From a checkpoint of a small transformer trained on Wikipedia: normalized queries and keys.
Each number is 128 + 24 x the weight over its row's rms, rounded and kept within 0 to 255. Layers, rows and columns count from 0. Numbers have three digits each. The size before them is the row's rms in percent of the matrix's.

# gate: layer 3 MLP gate, 320x128, rms 0.202, rows 286-319, columns 64-127
# up: layer 3 MLP up, 320x128, rms 0.202, rows 286-319, columns 64-127
# down: layer 3 MLP down (transposed), 320x128, rms 0.191, rows 286-319, columns 64-127
gate286 107:142167129123147125131115101179141102134115107151116090142109095124086116078151125143125146112133140166100149127132087155140116135104118114143111177180146127104146149116127138126093140163164150
up286 106:122162154144129125152105101148144094095112134143149108096086157136132118119120097114139179065124134114109136159138104167149169137103160130152113115145118133087124091156115133142101107117161139
down286 111:110149104134133095129116121132117113110149124133124127080127142169139147132130152111095157137114129153140153137060112107156181118071146148134139135142088122147137117160095133104101123147094115
gate287 087:139130146100152121118150089126113102109135139154135121142098163159129109117163127128117137080121139139109172137113128161139126142085145094115119133128073162154167162116104145132077110122117152
up287 089:121115107108129157120089123123128141118133119098103114120161075114129154156075109104112112194111084129114088142112133102161138145174112161159134133126194125104127123151123126138153129147149148
down287 124:109081160151163138117138100118141143148112059119136105136116113114163160183089089080124162149155176162133123161119138097121142162160147123157114149129124098110146173102086113105094152153114138
gate288 097:113094119119138110136143142137141132141125137149171139130123106086142139124112127126098124098160136152130128085116127131104112137109101097141106108126150128084086182148158161160147145159122088
up288 105:122117108106111119156071147137087166122131097155147093120125132123128154141092120133137119113156155130147157111101136161095163165143113125145178113133086134096106132114112174126135123124179121
down288 111:125123128143128113131141109145113134187137168118122125109132146100124117142125135144071123144167163115124149130101178103155094139128088163119086151120132110165146161136137134118102100110136096
gate289 104:133130174113145072115098152113105133133090132147137108128119139101112144109128170090112122130122131142120171163109142190172165146114115128093093178134143166116137142143122103095108106142143185
up289 101:121164131129129128138124143136106129125137135119124114080147129169115114160105122099117109127124095134114144075139104085152118116135152145124121106138115080122103118096124121117125131142162146
down289 102:110135107116201125156121118156153090116125107131134130145089102136138142128162161109122137167114107090125118086139112143129111121114163112120123125145112102110092097143174155106114160129141120
gate290 096:115139157119174121123086148153141129143182110143111129095131125112151111123105096136135122136116127110108169133086173108142101160119150125102124134168091102106131137095136125089134137133125076
up290 090:156131128147098094138108122146123123133110153125133102076091133147156126107141094136169120097129140138164106143144159175143116138132130155148158098104140123162169107124081138134125159128100124
down290 098:152115142124119114120109144149182107127062150122147107109112161107119152163166160093139130105121128127159125157098105118117143139139101178115172172133119146127169109078118091090189110147133110
gate291 095:153126104173127136149121125179115106081127110115163156131130102163059164125154141178134146131117121151110118094140101139124182117151157125157135093136099144133113128136137164087157155100074170
up291 103:110115105074120135115120125128103142171120144121131173130152118134148138145101169151087122117117173111162101143129093131120142128156185098153122109106162099146125143142194084134139133165124154
down291 108:068122115131054134119133108122081165131167140138130141127107146112121130160116110092171136117131102136114112169158111074140121108122121112187108146112134079099146156147107127165152103140155147
gate292 095:099106175147157128115124168165122113126156165115105117142141115129104098151119129137135083168140168108103111167088131136144094115153107131102168155148184114133125148103166148116104120138155085
up292 100:110143143110157090162133112113156098138116102089183133112066113170132143144139148141146136105098152105176137149122105119138114115109067103135096083126092159172131119128125145113124111136071147
down292 094:142165129096147149131129121128142122130137085126165120107139150134130081156169115076096112097112139145101104171148129108153115159136136115165121127112130134124158173116107119122085153119076167
gate293 105:105149105131147147090147170140137131146153137167120161136106090131074134142110113145052126128088158105096160138152164099107136164122148115141168117174150121171071115094114120127098153131137096
up293 102:124135124129099084115105109142122147160196106181146145062156117125136100112113093167120141118135124125098124138165091136127099156135125086121108127137141136121127124127148156153139102112135118
down293 096:125127166133145121137107126145136122130143100143159114139119128132109097082100116140147162172093154125127122139132152126142097157120113104116118130148160158174122054162132112152077138162089130
gate294 108:091106125116101131127136129130141102106121140124149190109125147109124088131134162129148114111132090152101143155099118157117122118110138131120160161151105111134121115080097112154125142104139099
up294 106:089117125159136156123158163118129132138103130117153138111127169130133105091114105150101099083153089109155104138102113157130129094128147128107145128140134093111158122085157117134110130146110110
down294 098:117110187169152117126123143131149118122136103118131149154163154100119092126145138096148136101123146148106096122130130090116104153079143169148106136116134074124093135112087100125148162137148126
gate295 102:121110143153158103103132146129138131150158145102119148115139122131096152121099111158120163081141118147094096116110159130146138105120104136106124178083157159151144089114114160152137128093097131
up295 104:119113115116114150137136121052116131105098161179110135166113136125121129102143150096115124168092120110128137153177130161118137129092165116154148121120090084087125155136120150115134141162141168
down295 106:092108121150132103125169144102131128090123132121143106161106127102062136105106132146095118137147141159158161173123107137115094162161157109109112127103188176155099104116123065120100180122155143
gate296 087:148149130150150082144107137112148137127090136117131138162079141088156141131165115102114145093105140109125139071100146131148125115090127159148181144108137101116169126099124115145180123157134118
up296 096:128092162131142157145139143140116072099123118126112167113173130155123084118115122123126129164096104124179110172121123117123126153123155089121072143162106146146104104122127139121079109119131156
down296 143:120071161128150142114138125156106086108131131163173176125137097101087134096133120109111123160123094123114115196139131102145119136117138088084104160139129175170107097138121094115139144164144130
gate297 104:072162164123128096109125147096159105115130110129130173149147135162122124106149095167152106175100089140116107144126118095158135117133140120156148135169136099133124115115165130092077154105117140
up297 109:173149124142081119111102155157118129122116140140158108109153118124162150183101133071093124141111133162131169183153113113171113130134150137106116081085105079113164087133131152135126122153098137
down297 096:148103155126100124116129152133128132167153114106107141144095118136126121157146159088115151126109098088136128145102159119112147133076165155203144133137083121119136108141116169164137111137119166
gate298 107:113141151119061122140127131168124149090140128154134149151126114127098162140111131161080137111147106174128107157166063133105126111151142147148120147126105122145125104102136126123083138129140136
up298 097:141148109144129100107148156150129141082141146145126118092162122129126126173155106131085105101133168126174137119209106098079155116185121163163124146112118130159138107117132101091133128164140075
down298 090:117111067147157123145135098102130078112113125142130096113111149148137140132151144135136123130166130124151163136145196131133128136108137187122155135144136119118125090139097115080173081142109133
gate299 105:135138165141112123109122201168120123147127117145161125058155100102085179137107124134136135153150117120122122131110136127137114153095092102136088159159153163087121126119104122164101129135137102
up299 105:142175153123131123099125171158114117101158118124149145146146113110093157082094167146105165144111120137077095083133115120147120128077132099128152169161148107102065111099137137170116137138157114
down299 117:109173111107124103123131132169114073135129178132179129131115137152143132063117153157124147145151098113135165115119111163130140112141137124116133123142113113147083114141126073150124155121126084
gate300 099:134145133173140112124142156093119099111115120128127188101115064077137150192131137136142122107145116159103095131129158126139110088148082143143132124131088098134093129118153133113104109089105125
up300 104:085118128091138167106150144157107131133142150100159127212150122150116109097105117132129102173133157138154137129152119105118087148146141114112131161120139157118079095110109130117148146149183151
down300 104:103102128080103113108150153161094065123148178143160121153124145106107130100123128092143095158144171122136099115146121088138110129134151133130137117141161127105156120109088089138137153123167131
gate301 096:150129140148112141124124116148126065160135158141103137101127158097132111112104141110120155078147144137159103089127182142124117150116187182125111118120126149141156155094102125146129129143065104
up301 104:131170100145144147125115167108101117136125091152120151129108111125102139181123169137142123065160127126141106140170112150155094137091088124134122139104134115106146128077121089141113123116171136
down301 104:127135108093090136157156135130143161100135149154069148121143161124127117094125087123124107154118116116116144177151106135074155137088101143104165101173082120136122126147114134098163115096115124
gate302 104:169137128139098096117142163118160147117130128135124124112128112121109170127151138109103140134161109097160090158153121089106142122088102089138130148188142143094156097109105139163115110103165087
up302 102:183174146085086141127140117155117142122120107162139140166152157114118154115094140135124133097138137149149112086130172123132078128119161146145112117145112110121148105156141158157092147131143107
down302 095:137104136149108160144125127118138105118160142138141089164137184127123116132099110117156128127156099155162176122107140162133121155099159135097154090115173170131137139127130120095160115159123160
gate303 093:103093105105140079134156099166118115154135110101111105112097103124120110129127126139157166112104143139119143131169168120126153134088088126104145128152143150142104127145150116150188151125142147
up303 089:153189147140092156138183142164149086130138127127120122110078129136157125124170146170136152100111105112129119146087164144085139084168135140141146137122138126143093093161124122127160175093125148
down303 105:132106133169134123145116125140189137129120112146132073134110124111121136173100158194132141127150161161131139133115154128102157119161113132115148123143093144159119099106180165116140112147146109
gate304 107:137120129166144129134147119129117102110087072106142129171139106119097151116155120130141169116152117133138132154102124113107099150137157149159151128136123098126092096106102104133140112142113111
up304 100:150171121127085117113157120118187149130106093113164132150158102100110114107099143128123176121135129143130121111113103139090124098100176115097108152115147126125094122119102126167109124162106131
down304 096:138165137152110117141135139082146121128177131099102155121119142076077110126123122114129098127109118154117180108146098151106149096119127090092141123118141104147101092151104126162118132136112137
gate305 105:126140117112112135084137165148132141145150095138135142126143140150107130170141090111095128125106138121128073132098114129101142102114165109126154096152133152149104127115104128111140113127151124
up305 099:116181098140144144099142113127095112088148085102182153148125126109103163168093115107089135137123161138110172129132121136119125078136138125117157151100147116110138162112124140121089168105091108
down305 099:146137123139154133152121153125130108144085157134063086139133101117126197152117104139117122110145093096133129117103143122129128120127120146105096136080138111133126175124135138141139108098117141
gate306 106:096084096113128152103143117155115081125117148131136150115076112139140153139143143137119142131133126175145126141124173114094138120141158125142141166121112144110129101173138125121107139178124144
up306 101:169122099123125109129145151134099188113131146164115118106131120175117151174125160128126098095123145151125129151150082117084088124117136125159163133137095124115118093095169136116156145116098121
down306 090:113104131089104128149129139125123088134106117120152092098140161099121121139106130162115133137164106115180114088117100152140121099122134131133097174137133141160124109116141119139187101127164167
gate307 095:130168120129143111113157156133115113146084142155153132138114075153107138114112130130098136120110137144093205132130090093106108123119095134148127149161161110127166107048150119110135140129145088
up307 091:122164135160163151203155163138142140171138146109127150127129148142134128143107131128101113141114141098124192101110139117141091100114087094097133163164121123109127089110150104113151156122109127
down307 093:123134131129112109133136133106142122151128095109111127128133116151136151170162140157113145105124154124084153080141082160122148132136107178105115136129116183081105098135147085148186148130100108
gate308 105:122091151122151116143123100158119135154090137125095123130129145112121163079152160118138148097124102138154177143108089150128125111140112117099144171151097158115146131114112108138161114134091143
up308 098:139120111120105125190106133136141129158146139136145080148115152135152113149101106148181119125103147142097097097186129118130100116113143148136125108118126131105117071137105110098106157115141165
down308 094:150143148129138133082105124160160104145158133113082126162115126119114122158123170117142139132118118173140140107122103139136095109096135147148140125093124122151143128095102122127058161120126129
gate309 094:142108080087183124166131136144151134108152074141115126132052088100128138131116125113143130116156155116133151128145121149127085134119156150167124140157137146129150122121143088120097155140137089
up309 082:139162130138117143084117137123132148170112188156153089126172118123130128164158129110115121135142096163088130127124097122091198145131165133114138105082142137106067125150128113093166103172098175
down309 132:122156120151154099113136123144121117122078149176132110129090067115089149159103133156096139126127109105106168103136130149104094105149155091158137164103107087125118095152107110089112118165143122
gate310 102:082144128087135137117099124144108129144156129103104143104149133117132117122156125161102143163144160132110114165163126126136110152082137140117175103162150099175139121082164084149112156106149130
up310 101:128116142094170140116118100132126148140138138098142185098140137162116099114104084127142122100102136094081134101153127118163125132133133127134150131178156108129136135121114138148094132095099120
down310 108:066130125092162092112190101155111134114121144150145130129167149095136118110137105112138110132134076117137132129123124109156126159126070149108133154132144117159124158103174135137087132150162146
gate311 094:129144119123128098157161145164120113120108138111100145106148133143145166121125085123141167150114138156146162135119129125116117140125143115119113111120147096099092122149126125102113129093158146
up311 107:109136117140139169108161158142134096111166128129161118133161148120102147122130087132124126124137131146173131109123125102097094178131163138086109154152132127170118110119119115104091113099136128
down311 110:142127116160152137070175143109155096145141154100148136133166160115139129145140120088119134134112142131117142082138136134096140164125103142125134158170142097159131146120120122103119095081081138
gate312 092:142056148134135097097142115143132141167142125158129130145181100174121127129164144133135126154113181147143091107098134164138144115162129110125078147148108119115130097164156141110136149157120127
up312 082:101096152150117121131161143128188148092148106118076125120100149147091136141096093114080095122149095113133104111115125139122149170090114134150127155156105157117134098140092105145143136133143128
down312 104:089117104124118127089129132118127118112166142107109169113135131175099138138147148113115152147141135147099182101132101144126166105067101174085113155109111132114129130137150158137170086153122155
gate313 104:099125118139146117088137118130138144150118088109105128113114117138095147045161118113117116130142139129122120098145106098115116122151190114129123136116143122158140132130147107149136146134147141
up313 105:160102140122097115133131115161111113136128105116123085114145133137128157125085120169200151135161107152114130082091170101124102079132117120140128111094145116101090139123117131112147107135117147
down313 094:113137127135127149110151121128120100123146133127174076164143147139142120105078104121125120123086097131115112146122143097086132122147157136157113174165125120120107140151136110066170087121156115
gate314 098:119128176133131145131061137144112132113128177128161149108108127108151110141135105173105088110142144141078093163106136113131099107139132082147134100107140127112142111087092121104112142119143121
up314 103:138136151119108138074115127114130124140137147160164133154128123113136087112131124147127136113108137149065185136126128162128141123147160121085142086092116090078175077107138161122132157125113136
down314 091:116126148133126084096115149109085133133121140154130127193128152113138143135127163124140102167139101088116147118125150138072088087134086113093135116122140161141155117134127173163129115131118117
gate315 101:089067111100123149124162128120133103103129138154095144135113096124116187094170144157094153131134154125126115135129163151145092133120188149123120124145121140157139125086128117153153116134114082
up315 105:138123148150130138164135151117103144130122098087133124124120103154110154116133084134081083168104143140104153127173133139110106168167127141129144122092149142131121121158165135090153130107149148
down315 103:119171191099151137132140131102171142130132117109152120158112107116078123143112114143110113088137137088162149136144165142178105104136152135151148089110151111128150140155117125114105166128161145
gate316 106:098141159111125151123155116111118132138155110112113133147107089126119121136128131125138153127144130102105109132143074139132107113164121150152148138145056108127083055129127091109147118132193131
up316 108:124093069098116127136109138126115139122104123112110114151135157123126147100159128092116107121114138142173145171104165125120134148121117092115120136124170138106187172154119179140131131134071146
down316 092:124114111118088175121161151113178132123124120111131128108085143154084072140139109126141113136130154103149113107103109126106138149132161120102142173144097103111141050137123120120137135141101121
gate317 089:159160158108131143189091105087146108127106149152126107104136126124098127125151161127107107136132095137130106134114115115196117101133103101139189133148117158114123090148104127108112136135130098
up317 091:130149150169079123119147125135121179172173096126123101151166126129131132120147118148161130152144136115173107103131104123118125138116137101116088124108135126144122097084156147149111158119141177
down317 111:144168147107154110190126188112130122124131125080139089116130152129110133135134149115167096134110122097113148103176123126101127134133096113111115145113153143090119155118080118136081122136110108
gate318 100:134159138110126146104125162153120130129146151147108092113126085129099147121051128149133125083092149165122145116113139101131140135137094117136122150126106087174155117157155114120150130103139177
up318 106:112134111106096101140155152116147084158097131145129117124124112120101144140067135159159163083096143138122115115121152126122186162142103141140131180106136095146184126187116095133128120139117134
down318 092:188114104130116110089108118144120096122157156135096136145137123147106137120112122173092168161116119122149124109120143120124137119097087109114135134083113172142191152153119153129139168132079139
gate319 111:082152154135174124085152144111108069154159145117151147092164150166163141172129106184140124115130075154096148162139151120137130159113163141126135169128104157156086121108099130146125120105082132
up319 109:086096134121132130135129130093139104122145131122127174077118136132159171138111092172152142126103096168131126101132133089123151146149163114123081096121101133154144147085099153137080093115110140
down319 107:128154111099146130102109110166169134155106169107147086106134143133097139116164093179150114133125160141166115125144099148133130116123131147137094142087164135147081137141135168109139117134139129